python train.py --n_layer=20 --norm="layernorm" --qk_norm=false --attn_scale=0.177 --init_std_up=0.039 --lr=0.00177 --lr_head=0.00581 --warmup_steps=230 --seq_len=256 --doc_mask=true --train_tokens=142000000 --dataset="wikipedia_en"
Each number is 500 + 25 x the weight over its row's rms, rounded and kept within 0 to 999. Layers, rows and columns count from 0. Numbers have three digits each. The size before them is the row's rms in percent of the matrix's.

# layer 5 MLP down, 160x448, rms 0.115, rows 0-159, columns 192-255
101:491482521519525498496520493481533489529479485470481473499442456480472483510489530486496534467479525505464494475505520515551456487510523514527471535506453495536528465492471483509519510503493487
098:515509495536505479501477521473514532529504489540494532496441478496465461507510483510518497463473508477493500460503493530479492505477520500534470496528521511460493498538471520511469462522518509
103:524548535503531481473524500525492519492473521476484519523467481542535500486487519494479518493469511477519503502501513531521494544502469495553520472494528499510493541524448507527482494544502507
093:498527490479496465450461473477464450491447483473505523532508524483512509450489494479468498467509494493556479487517518490506550529506493479448488484529517459492471491487503533498489501520507535
098:515530479503481520523449517509498471464501496495488521421480486477500476509473460502500497480508506514501492465523480457497522512463507478522514500500503489499481488527491492506497493527518547
091:548510516427517460544489493522489507473470471487506459493472501476527534474473486512522515527520514510533538484453520482517450533468486549515498504543532472537491529502524524513485511500512516
100:483484521498493543508556479538527500493496460518534515484445490532526486550481470486497498538503488496507535550469466474517509468494473513530518532527512478457509498498537497504501493482507509
097:553508551524534511497548540515510499490503516527450526509524512523511507524467546477488469536502533481501460519515495482528502478484498491526499517508516494513503505526491454490530485492511501
092:482525527487507494507524500525487508471424525517515504486533449493519517474511538473516475478507467504448446478536507530546501493525447527528464476484455481513536494495457486496534512500533535
106:484512485527519495481527522513477499510464488481462556497523505466510505505502472543515485485489482509487500503512506512491536513503493496495462478507508501485532493503447506525498511469523551
101:467502472530485517513466474490482468454484547500487544482544500453488488519477433551566521484505488491476485485504502504483484510499525473500473485505561446532487517515521527480489516468488487
099:481497499508462530474501535502492501518539464502509512470494449490503509468475496475487481488498536452498528527496489485444495512512464495529489506489527490502514469529473498507514467474459514
108:523491498476534493510477466469464509504550524473495448467514534441474519483464529496499528529484500568481502492479484550496502517544526523506499505490484536456504487453543493498523476495447484
098:513456486531515493485508549467519467460544503516551529503462521513492493528502547474504449492546493512513501514515467485475472484480502497465526531534496485520492515462471509515466487529511486
094:519499498471418520503494477487499496495511447527529511447468498490514497483530487535495489464512443516497536479503552517518487455534505490517475485493514479516489515537506523506477496490487464
091:521508467528454477481484507488540509500425509478477565509494492461483486510470473494514493499447527479490561493489519480465507439480520500463523479517496487498538456504509480519577496521475535
103:510494488539494509558507507445516565496490536473488513477500510490485523524539481513508530454492530505449490531489493520475492437499555510481516522490456568496459488501513505488488522553514478
100:470480528483546493517463526509473515510473474499523421544473530457512427513502505485477531535475441509507512489545499503529438541491449498496467501476492498546517485522493521482489519495504496
095:492481480504488525525486528450473497492488510509487449478484526486522481484495514492475521506517489486483535522477525443527528526499424505515498497523531502466502535535548456520436476461496472
115:473484508473503488476480528444473485482479514482492485533504456496497501555455499504489503510501546537508549520478452480496530544526522522498483539482484511465520506488506543529499493472519493
096:521536459492505508520494485479493488522517520533474498495474513457475491484504489505512505495461463501471514489492495511527518564516527480519480500490477530453520487505480507509505496539511502
095:502519496468525481490502462492522526544511532539516462535489489523525492437525544519472484476517482487529528501489502443511509513501497538471477517516526472451535490483534543506492499527498526
092:549475495541520452514519471494505483493520516503470451496507483525473459511520511470484487475533518485500474491490524538500486515474487470522524494526503498547499462530494511519479528521514493
099:490481493502482513562480506502479484518513499496473493460464460511502477511510490499519506476478525545503503486495483482490520516511465496515533530526492494478481493539476492494529511498478517
100:559526501474480512510504479499482491469481467533472485495513500491508505504482470497520485516470508513529491514509500555526535475492505490445500504549502534531486505477501508491536517544471528
096:484507514495494479474509564490518472509494528528473504475546498499508500490555496472545516504503503491512498459511540509527526520490518534459471494525486533481518542497469513510542432531465501
092:464472498539489538470504500521486522489510508479494467497421503509532516529487498495484559446506498522487493532463522485514474504503483531508512501498481505509479464454490518467529530529503487
105:493530494529463495461499501506478540476502497503487540523494505533520460491529513536471523499501477515508523479484499451486519496480459467534501491474506510498473477498512500497491510474504469
103:520502534477519504554485483552528500486530545513516453510481490506498495491461476487483525483511488468570483538530527494502488477501491507464512513524499457508457555471520531582482537490472472
101:549485517494470522521509454497519536510505548500507565530476494526507513537440497500502492529492551531507510545533510435537496460503502479526484479490520501510493495533486463458481467482503506
097:495510491450492502463476497514486517501528485517539549533496507533505520512523525499492519513496503474512521533479526493450482463521489522480485478500507475508470502499504493509483506485545499
099:473502540530555539544551501479535474509508499514514534490479473493487507496538518455518483521489502521522527466463503532477502497518481527512508513504522448490515496504518460499521492510491515
095:462511557527493494515506483504535483492523443498522480480503528490466474497505485498464456511492492548474482528484484509499480488483453470527537495446504495525453493536505466514484498486512494
093:460494544483467445490529553546487471501442467485488519512541506429506505468460497523444504527542494518512519487530493489511519447532509481504531488465526525538498480499474478492465487511558506
109:522482502512482513497515464520508490514489539544517508498478517521460514515524498488472513524491493425489546511510473477486515499470481488518506469496480491497525535504518475520514463496544517
099:516507514474503498481484528474520519490532479484492450509482501533496501476488498514517530537500468489509516479497515536497502531469489484546448504493537510499484488517500532487519479497515533
103:488535498475536510471509477448504497500495481509504474559474523486512492498482482503544483533525495496508502515493475506523547491496562498513505533518524509496495512519521454447484453523476558
093:502546472469471488501485461520525478509530529483517491519509523496531480488514495544480528488510522489523481458440543521514507526529476477470470471517493482502501503500517471496542492515486484
106:511510495483494488520524477514524462475534515515485533469506490488546550526509468518490497523497473476485468495481512463461472506502508512500521505452516499517517493479537526495551472508501524
097:545515517493499486525480513502531490505538496533477508508533522515544459545484467488530493523508522547521518493508492473491511478472513477522555524484510484491507524526513502461489466543462470
095:518514528474532493510433486519496496521519527472501494515493468490504543493518527484517497521472465486517531518477497489486503468481487512459515525488515532453502484472519495487468559495521504
102:467457489519515508555565487555511476569510489463506504529505547511479493532476475519498506501511507489480535491523471528525522515538494492438501441494530509492548528487490480481503510487441514
095:480490506500517522546499464477513482495529503460498491474467480527483480480562492464494520530460502487482483500510482505513503498554526517489454509481491478478505512472470514516489496492543482
097:529515459501544550511488534496478470502529516483506529483493494514475484521505518544544486477529506499501513519512539506492518479504497505471483454460560535477472520522512492475491512489476509
094:507471536508492542462508473471488466515494512480542482492503481484495507495522492518520511437521481473468512475516527543462496457551575493522470515520500479487508527498516490504503527506492517
097:527486568453501464488511526471490524486545537521536467508491496546476507545511563476463493542528460465512483490553483516522501534540502519494537505522496519507534500546479464492486497479538511
095:546508482531499485468485525499518508486516509526490436502509550512479474506529477495480507473475501507453512519482517521501509544500485474475464512533497561493471494431481506509498503488529484
094:509502500493514496488502526500507501560485489537474505465498492490474506504518508505503503500500473506498493554507500532518494515492489456489493522472488520515500501510488510567521504493527492
103:521537509514490527480497524482476477541511493522472530525526446465502546503495460513547582476502497460526500513557473498519511493488491479489513495492536531535514496506512442537510541496499524
093:528494510505510479469506458544512535482518509521534460475524516487464501479501492518509485459537491455451470480505509484549454534493525514459511502472471522485493484496504506483534526491514560
094:511506526471507517481477505471491474542522496514528518491538470523499473482481491505534469474505474462512492468504505433477532504470520542505474526497531512494522531463523507514520466486518491
103:522493497525471527480528507496506497516519464455491504440510438526469514496492523548538478478483496496523518504541438477459542518502552494446523480519516545476492444489496517465481516495476489
100:492463500450471506483454516511500540507536528508521465466493528522539517483507501461500493466476510483495520533467501491499496484470473469527438510497480468510476495505512510482502493534541490
102:495561522541522481515509518471466473489488531543439477487505515490509498516485486494495526513454515478471490467490496534517485530468501509508511474458528493524502521520499482468526544513506500
102:486524520488524530495489526533471489506518542485512513493503513521514528496550526500535465533515509519495537461465490483490482493474527474482513477509523506549488510497458505508517479570481494
098:520513475543499484459518500489506538513503509472510533521494484498475484529530510475529498511513458504510496523522493485523476511482526477546497488498446465452489492503500466482487471499499492
107:578504507507500509545555522500502489534490489521510592544490533538519485486516499472529501517472480509537534481526511491467481501530493509511500473485505540485480509550527459491470511530529503
099:542509489505454502540563538495485457457499515514520523496507488521488510509488518516487469538513503468477513535505484529490523499515519515513516517486455478566505507523468482418458519507487492
101:518528465490516464454471482515514434492463540506514497508556541483488498475518538500533484458519464526466485527512506499451498478444473480495540484495486502510497566487538491480495505474527509
104:508500555511486464489483458491503510527482484487524517546480540506511481491495489516477504495495507511496475507502479484511492493488527504450501502542486534506525495528494495538524530521513470
091:480518526514481513479523473456496485492505501468509586520532489537511514498525528484513473464492537528494501451526497517479490558528496494520599498518477486467517499494494478515465513496473561
105:528492509473502476550473468526520501477468536562455466523479511476514532504476563471520488547477539474486502492508460512445502469495489491499490522513490499511517517517529518492489511535517547
100:527536470478516504500517471534498506568481482522452477511484519498506500447530533524484450518504521462485487458507500531485527530519430484494573463458493464484440542481471473525494519498510517
090:566484527538479548505450488499536511508469508486497520500491500487505485492492520483457492517493503473529532515509527505475482464506510502516539453480500511510473545524500451513491500545579489
095:453463511503447493528495508519515509468512505502520483502514519513495483496475510500508504478506514517469527467486509478496452416481487450433520518467466530515469489497536451485490534471505476
093:534525490492452453461530503485501502512536502469506521488489500480499508537554526489467465511505553513500503508546500488508526515461486485548504495492514530581517520576481497501492478510505482
097:478491526542498515501487480513476525487535487541514515497541498504486536471483524506472461498529521475537489462526480451504489550517519493480505492499498509451486522472534525482491520448465502
100:553499485475521458486500478502517469495470510491540486508516540528497490482496501520512448489505525477511505492527489516486483577476516483479509464505501468520532525486481496475492494490499518
091:492524482483511473568517479496487527500532482465481530553520487499487501481503518491501561481504514455514531486513503556499495490513524506522494483544488475493523547464526532502479524532463506
097:493484466523530504465481506481517505520507486558522496492511555502488507491540521498532470460486526502493441472495502506469530527448469504551488522497483466494461516509495481544514531571516541
105:527444517501480501514499494541472552487460522488498443533511515496497516541520569480488492516511507478462521453505505520515465499502539500509498503526487516486501523417475450485542509496534492
098:513486496477488469501522541523502501547539495475495458462523488467523525490456524458552516496497488497529536508454488479447505508489495527499477507499527556488492517480507491443497501499452487
090:467530501502496486488508481480487489521460479483529529527525479467451520536522464504519526484561502484508517515523532513488499468488494467489541483470527470519477510448475491484516514494446519
099:512502498524521537472505504515523472489467523505521464519540553478531495516513495531520488533525489500473487504504514529512487500515490547514505481491504480451545484509468442533501457490544524
095:474488529481488516478544501490461512466515514583503506463503493525528522494498472514456484516514491523513512492465552485516513503451520478489504537477501496489489505523515537521500503479483513
103:498520504478529497520496511552461503457513506447505510442519473421483508516535538498534507518458435533484514493494521515480498495491480507507493499486494523506526493505504453502539510411496497
093:479502540509509485440483504500503533517481493487506527502507534494537475488481485485482505468515497487482531504506491500532485473485524490483428461509503480510520496515504500465485523482502500
103:481511449461499495509565552467512468515469503476488495479556476465532521481505469496516481475501525514506460519504495455482489472526532487522501504475479491510455511537519510513533492494478520
103:454490474524468526449523448578518524506536483477466527486489508493517533496535502481506491496487436510459498521489477464531491492430538540493545483460489499514516459513501538517456492490517487
102:462521507480474517547471503504526495454496509517524489522532464480467469464472459521475493523487526484516505461464498527459465530471466491509510529522491505490518512466487526561492509504454484
098:539485455547479463481447515481494485474554526473500478516490496524517480482515503473479533489489483441547484495510480477517506492570499549510508545557484493504502499543513488453513516489478475
096:449492482507486515532477472481476533512525476491505478531514521514499447481494524506514480523461538451518502464505517522500500512508505526483485519512514453463511513455532508473479503517480478
100:533462512494560491505515538481486472504474548501493544545500488495513482486505507524497480516501519505493513539504513491506509517500489520498498457481530500514509530485473533483556522538475494
097:525509510488524524506437504508491471528451506493486471505509501501500513494506478524473498461475499498463494485513517507533535490526487492483467500478511534467490539456501508469489499516481497
107:479473491453521496500547483504493522462465489505501559550497493510544502495477543505494459485460552536452456504486483507517494503526520491522464537507479495495512473530509481532538467515524527
099:460493511459498475459490515471505506538534508519502496466499517505522463536500493483490522499463515527499459527468504488474515517546519518501523509532527528516499464496484481511516494518482468
098:512500489542493547538468469507483484516550488513516479468501484464459489512520487474513540535515529493501515484523495494496509458496509471528528532468469498479537551517502513525546534490466423
100:525489468498503529529522493507514483489479499521494498508513508477476496490469469514474511509512509469497447489524498520485529555501514546524508508523530509481488517459430490520507459465497563
095:515497537463437538468483525530510491521482484473498490470489502503489522508498507495537464539534501504530506472527522538514455477482532494538471501495528511517521499508524480516506500546503498
094:464496538508449463515516549508502534544529514486523514490467503528528489534512513469486485471500465503489501584535425519504480456528477473476484524487491484501534489499473476541457550475530520
094:532450509492500495447463475522503512527498492523480467509487522511490488470479514451500480517510468486519490484459521492462541508492514485526517524521476467483451511513509508507477486490537498
144:497494506500496473518507489512473516483480499532436502510517522447443529476493538509492457511503492460456493459526472522478516536515514475519533493531495486525527502471527520525517480512497502
094:458487549530503467539493519512511484481527490471514477517501475519492495548516538493544524516494477495474492476544504551486522447540469482527498500505539530524498485460502507460509490475520497
098:449520500490536490517507447534436500503498523508481508437500535489504505495500515506446512483478523489476516499453572505480490516464472494526488499505538502489457529466495458481540527480565506
104:496518477515552486505500482490495478458482508477459473509509452467462476504551494483507467521519494475514453522472502494553495485517437528484508461522499514475484516511478517482470547502514533
094:521482476449517452494485493498509535468495505449478490525506511489481529502534537502493491498471473490526487466498514466503490512502501536513494524515496535526487515508442526461485482514537495
104:512494457546495501516519469505510495504454443530497498553496502518522550480488533499493409554465468548521519514490496519478517488483485520524504505489497527484460539506504512495491503549534526
095:508484469508562487512458494506514525473498519523520488455490477524468491444478501502528495517454513507507499493516548510485504511490414507476471513550462532472507526463522474532544513483514465
095:501484509479506468503489516513516527481526471520525474517523443497484475461490495537452538501503516519495487527517481528507489509473498516459486465479491502493496484491519503513431516475483510
099:483506537530508521500486513523487498471510488482496476449553509513497502448519470493507507511472500498492535452506470531529521516538446489549526488477493493496503491480470525513488504515462496
096:521516500474518502509455532437493493487510535478508495556466493489539479543517498504479521496493488511515504521540536511519473504546531535486484506507548479466512496490490565506531547518495479
105:507506499498478426517495515494498460484471516519490526533490495490543516481481505489445536493476527488488479526464519497496511488507483529460513495476482494522499501556451529481460503488503508
099:467511471504559501481507527517488504475564505510500491535467507513505503486511503531535509499481511524511481460494517520479485537511489515516484533534508552496512528484472531502491479495470482
099:524520520499503471485474525522527514467481535526481500498504487514489459483457509539513497504507547509520476525517477484503530503464492511483493504496502533533531502532523511496497516526469509
093:497492485471554497472460493482469517512543525498536521502491521479510512479513465543491519471529501530497530510490512480527505532503504536500508477507498469508539503469516503514486501467500531
159:529493476471527476524539525464576507470504540501565470501508483495515449515522498490522519496464513553519475492478515518525457488506505548506505526495474466492495472508465555525498479529470482
152:502482475501540550506470531503471487545473514469446488486502500528507519514474452505522511453498514494545505514488532534471511506485479451513529521506493497500507496494482504472515492488454454
091:469473481539557482518439488530535507503475526488528482483477504484510493500518460478495482521486492511543535489460489543466514472478461457504472506482487513525469464476493553532459537461489472
100:466486520473508498462514532461512499501490515560525493519509544493460480489486477502466467479536457516552527510504495510514516512516506538483480521461479567522533491454529504502480500472497514
101:541512458504479542528464480505491471471502497500493513484515525467495518490484445497502512449550501502478527500520472500492538525513534419480486520527487494543512477501519501521514531508436483
095:512516501487499550497551529450539514494515493491491510514477492499528554498516451475445526480513517542472516526493474485488499503531491547465547478484493485529516507515463514497495507478505535
098:513466468463488526482480455489477509527550466506490481469509510516481470485499493508511519558506440514516528470477514517485508541526455491536497521517515468463456446503528503539513506460504532
102:449489545541468509467486489460480562488515497451531486467502511487483527514474473515477501500508483513470489492529495488517485490539494496521503476510473486504537421479501504510465478472498494
093:426518520482475464501526494472494536502478490517523485469498503512537507490482479473532519509487509496502490481486542433520498499436535471545503504485516482515449512507502448514488494481549507
097:507482517505505512491485481487530533495504439515496447488538496512517490521514506466555507491479512517529481545486497473513478507515542493485449555476487458468488539528581525482503442520517459
100:527466493508475519508467498516489540486471484507485513507525468479485542515507497499523512532515469521505516481538479482512509484492535501485514496479472524519493504547517467500480473526529483
094:494522528469520487484498441473495536507512447492521484536510527512497523516497511500503526471534500466483472522496557462480492512508500545528516449499493488524505454534500531475462439525509507
111:502531488504473507505521480519495535504481470519487508509445536496485540489481526539471528551513481526491517559502517439479484470502535515509509455485501480504570500532510470523510515491593493
105:505457475473518477491495498520512538471517516515496495541496450513501482505515512508516492524459472470471504502496527488516467522477480496547464473484497518521470419488483516557500463487506508
101:506472504469517507458558464497508503514471481531534492533500523504532498479476489483466467516481500507549489548547453477504468479514472498511522510508485505494549506528503496485465511476488470
098:473505453558494522466472485525478481497489453500495466477518461512490529497465506544489542465580512486517530525495487463503517486533472496466444474510507462512511507477512491515503478489497549
100:479518516466514486477559468495517452508507484505484528473492480488502486501509501474475530440524487474483472496476487508513527475447485479514504503478465495495510512507491524454494480482528536
093:485504520501543503489506544515512530532496460464493539505466556518512493506503481511500521496458527521516486489511478525531503490539498526519550526487512542474504463522470506427473468510556486
095:469499526498519471480486547548500486468468486515488517539517515517499495538471521500511492506482506508509508487509525487486525469471464528511524481495510523497515473505473533517491482494530500
096:493504542543491496452515499492536511499510514534482494502496488527505519521491503529478485492524518501500444496518490528529464519447498489485481463513505502543497489501459506528510525528510502
101:500507538543513509495474493510507480487526506530505480508483495564504526518479518461469486546481481507507518470513510526528479516505462519551454519527472469514461500515500506496501461489537466
099:473479494459506507526506520516500516530447562487487494518522542489532486508471506506519469479465544514508521474508535486506497485514472505490467526536529481538485489504502486458535504522475501
110:515501473515468520496489508491490472519514494528477509525485498504513464500555488521507511473519518496520494502492496456504508494496526474497469502556493530483523536499563503522530455513458474
103:516504512473468510522490502531506496465541490498492481534481512479467521497471542523526480511530511527533525475478514505510489479532531482514488507467506472448458517459525557531447458513460504
093:528511490515475516524506550457483481542498427491557506490483509522467471492467451545469483469472509477501463513495497488497499535522530482513475518501521519486511501479499492485483486502503499
092:490499448554459482503507499511467495534506463459511532466482486534519488514491459542496489473507473518461485487469507507485471503534480503519487488475524508468559501495477471497507455522492502
102:531526473469520485501527495449496433488484470507479500516497503490541544505508489515507526508529492505514499491434510455456516501501515512489495450445532513512464499463509512448544503462505484
108:487480495521519501480496512515512548519489513521497514477542498478488529502525518537461471515527522529509483514525511501525485518509508509520488474482472524499507438493504497458507502446509456
093:526470532510462490537506480491488520515495461459505486490565508486509469492520492500435541520497494530487469502479471493512515499525503562534486475495473496532549555520569457474485516473495476
111:478516469507561517493502504483488491513522508484456495469487471508507487518478481503555516482501524483505490498498499488552464518505517493520499505466498532493479476479484496509521509496465485
100:476467514481524499486466491491492482505503505472516530535492471549504497488510515471563463490513534480463497489463536515509529513493504519474511510490497485520459502458525548521527480510473478
096:502518494531485509566491495479518482485489515508482476492486514488498481511507456478479522520468495507494453485526496520467495516483451446522492507510502477448450505486500532512514479475492483
102:483539505470501516514503475513510451513498479456508524500481492490462480547488520521486501513504499521518545540543481522498515481484532495492480501485498517508507523497514502495500516505501491
108:513462490473462436514512484541517512466478485501482518474499527509511517493475531478541484513497512518492522526441481520520497479492465493504493499457481517545519516492500471526496453478527477
102:479534506529481516486498521512515519530508498479505493512563524489484447478491454448532514484497540475475514479484510545529498498484496476484523480498493493539493491489516479463551523480477509
103:457517539542462498504535524498486514498481514499472519498443476514459560560479490508504483525474510478466479525502494453501486519506521473499524499529490509496520459509478485509506514513523495
102:469502500494501494472492523508494564502555463522468506483510495491473492466495515511475474521532524536503472489509506545507487541502499522480529485485503490516524450461494513503461530465520472
097:525523469515478464516518515505504537469507538499492494517466513519486463497519534509464524490512504472535498516509508476464511457536515488475481506530513484490498484478520483513468526498494501
109:464443506472502516493497495523508465485490499469521477512493497497517481473435485482498499510507479508563531522507439517480474484485489473509530522461513495514547481501483480478508493480465495
098:486511500549496510495516531485478503490467494509479501450502530523486493524527494511509503496484496486491445470450530505483490485509505543501540485473481546471484500509483503480499466504506524
096:527495458493464519503491500529485516476437492495485486461554503510504522473481510507498509539507485533453502514494518516494518467516506503443486524493505482458463495480494504495506537493481521
092:517511460519470516485548480515441474508497458496490521465500520508521511509492502525471508501542484491455483501499473505521509475542530517512528477523496500495472495487505475476480533479524534
111:502524471508471488515482478493501474495487486472500515466495503468505538479556491477468516486538452491519446523500487482491518461532504501522530480524516477476492523547494509511499505542482485
098:449506475492497526508502504494449510507517586447469533509499491539492482512490512492568524483491492508443484475470508499464505534489531515469497467515570499503448456517483455503463510464503489
090:481469521515497480465489475507530473551488533507504479494518499475460498475464488483469489552469475503519530534507523512506505467475504475472509514473484506454491535488511500492514493511490472
094:468504537511496491504516457496499460508520493459512490453511473557516475499515490444448504538514464477503489483493484533515469512542486550459466533486479460540526515508518548480493536492494470
103:483517473495472546509516473513507477479478477538514532494525489482528520549539491474541488462504462480514516507513456482508539526458502471504489529517494530520515498540500539496536507449462501
097:479489529513502501472493516490509532462480499515506462517499504514480520451503515499525524459515483491517487495508502518509479473506543507492482523561447464505484483522533531512465527470521478
083:451543447528467538481490494462516495518510453496490484564506458491466518500538451517516491524552503508495478519477526496477477515516513439498490493543534438437501510522535494501529483505444492
092:523535488537522475547498533492494507508509543491513518502468440555566505514528468514492522492574525527559497517458509509496501499460513460485489493525559463505476478512488474496529509531505510
100:467499493497495543523465469550478477475513510526554472539510511483482517469511490532545491468485522485523478473528503511471551466479557500494523481538486485488522495489538514555480501506447513
095:468521515492497520510527533516504513513487494470484557535516506521500526537508473489448499532510438500496525470515506463532492483476484521505493491519480495518526494518472495507547525537470498
095:505541507474519482509551473527491497510504522509535544465472519510500474507500470486482503490433506485521487505543486489516518475432493482445513518507465536528543482493488531475528509517534494
102:524456508484523528496495484496507518532496480505494510471529529487493509495525540454479491491518514517496508489501536470493454522510494495471562536489501462509537497471497519520513514532489445
101:528461516498475532514514491493492531520496503455530490470537481480506510499505500477494518510484495515467464562452494490511534553515536500504469507483494471524486520476547475498492500485492529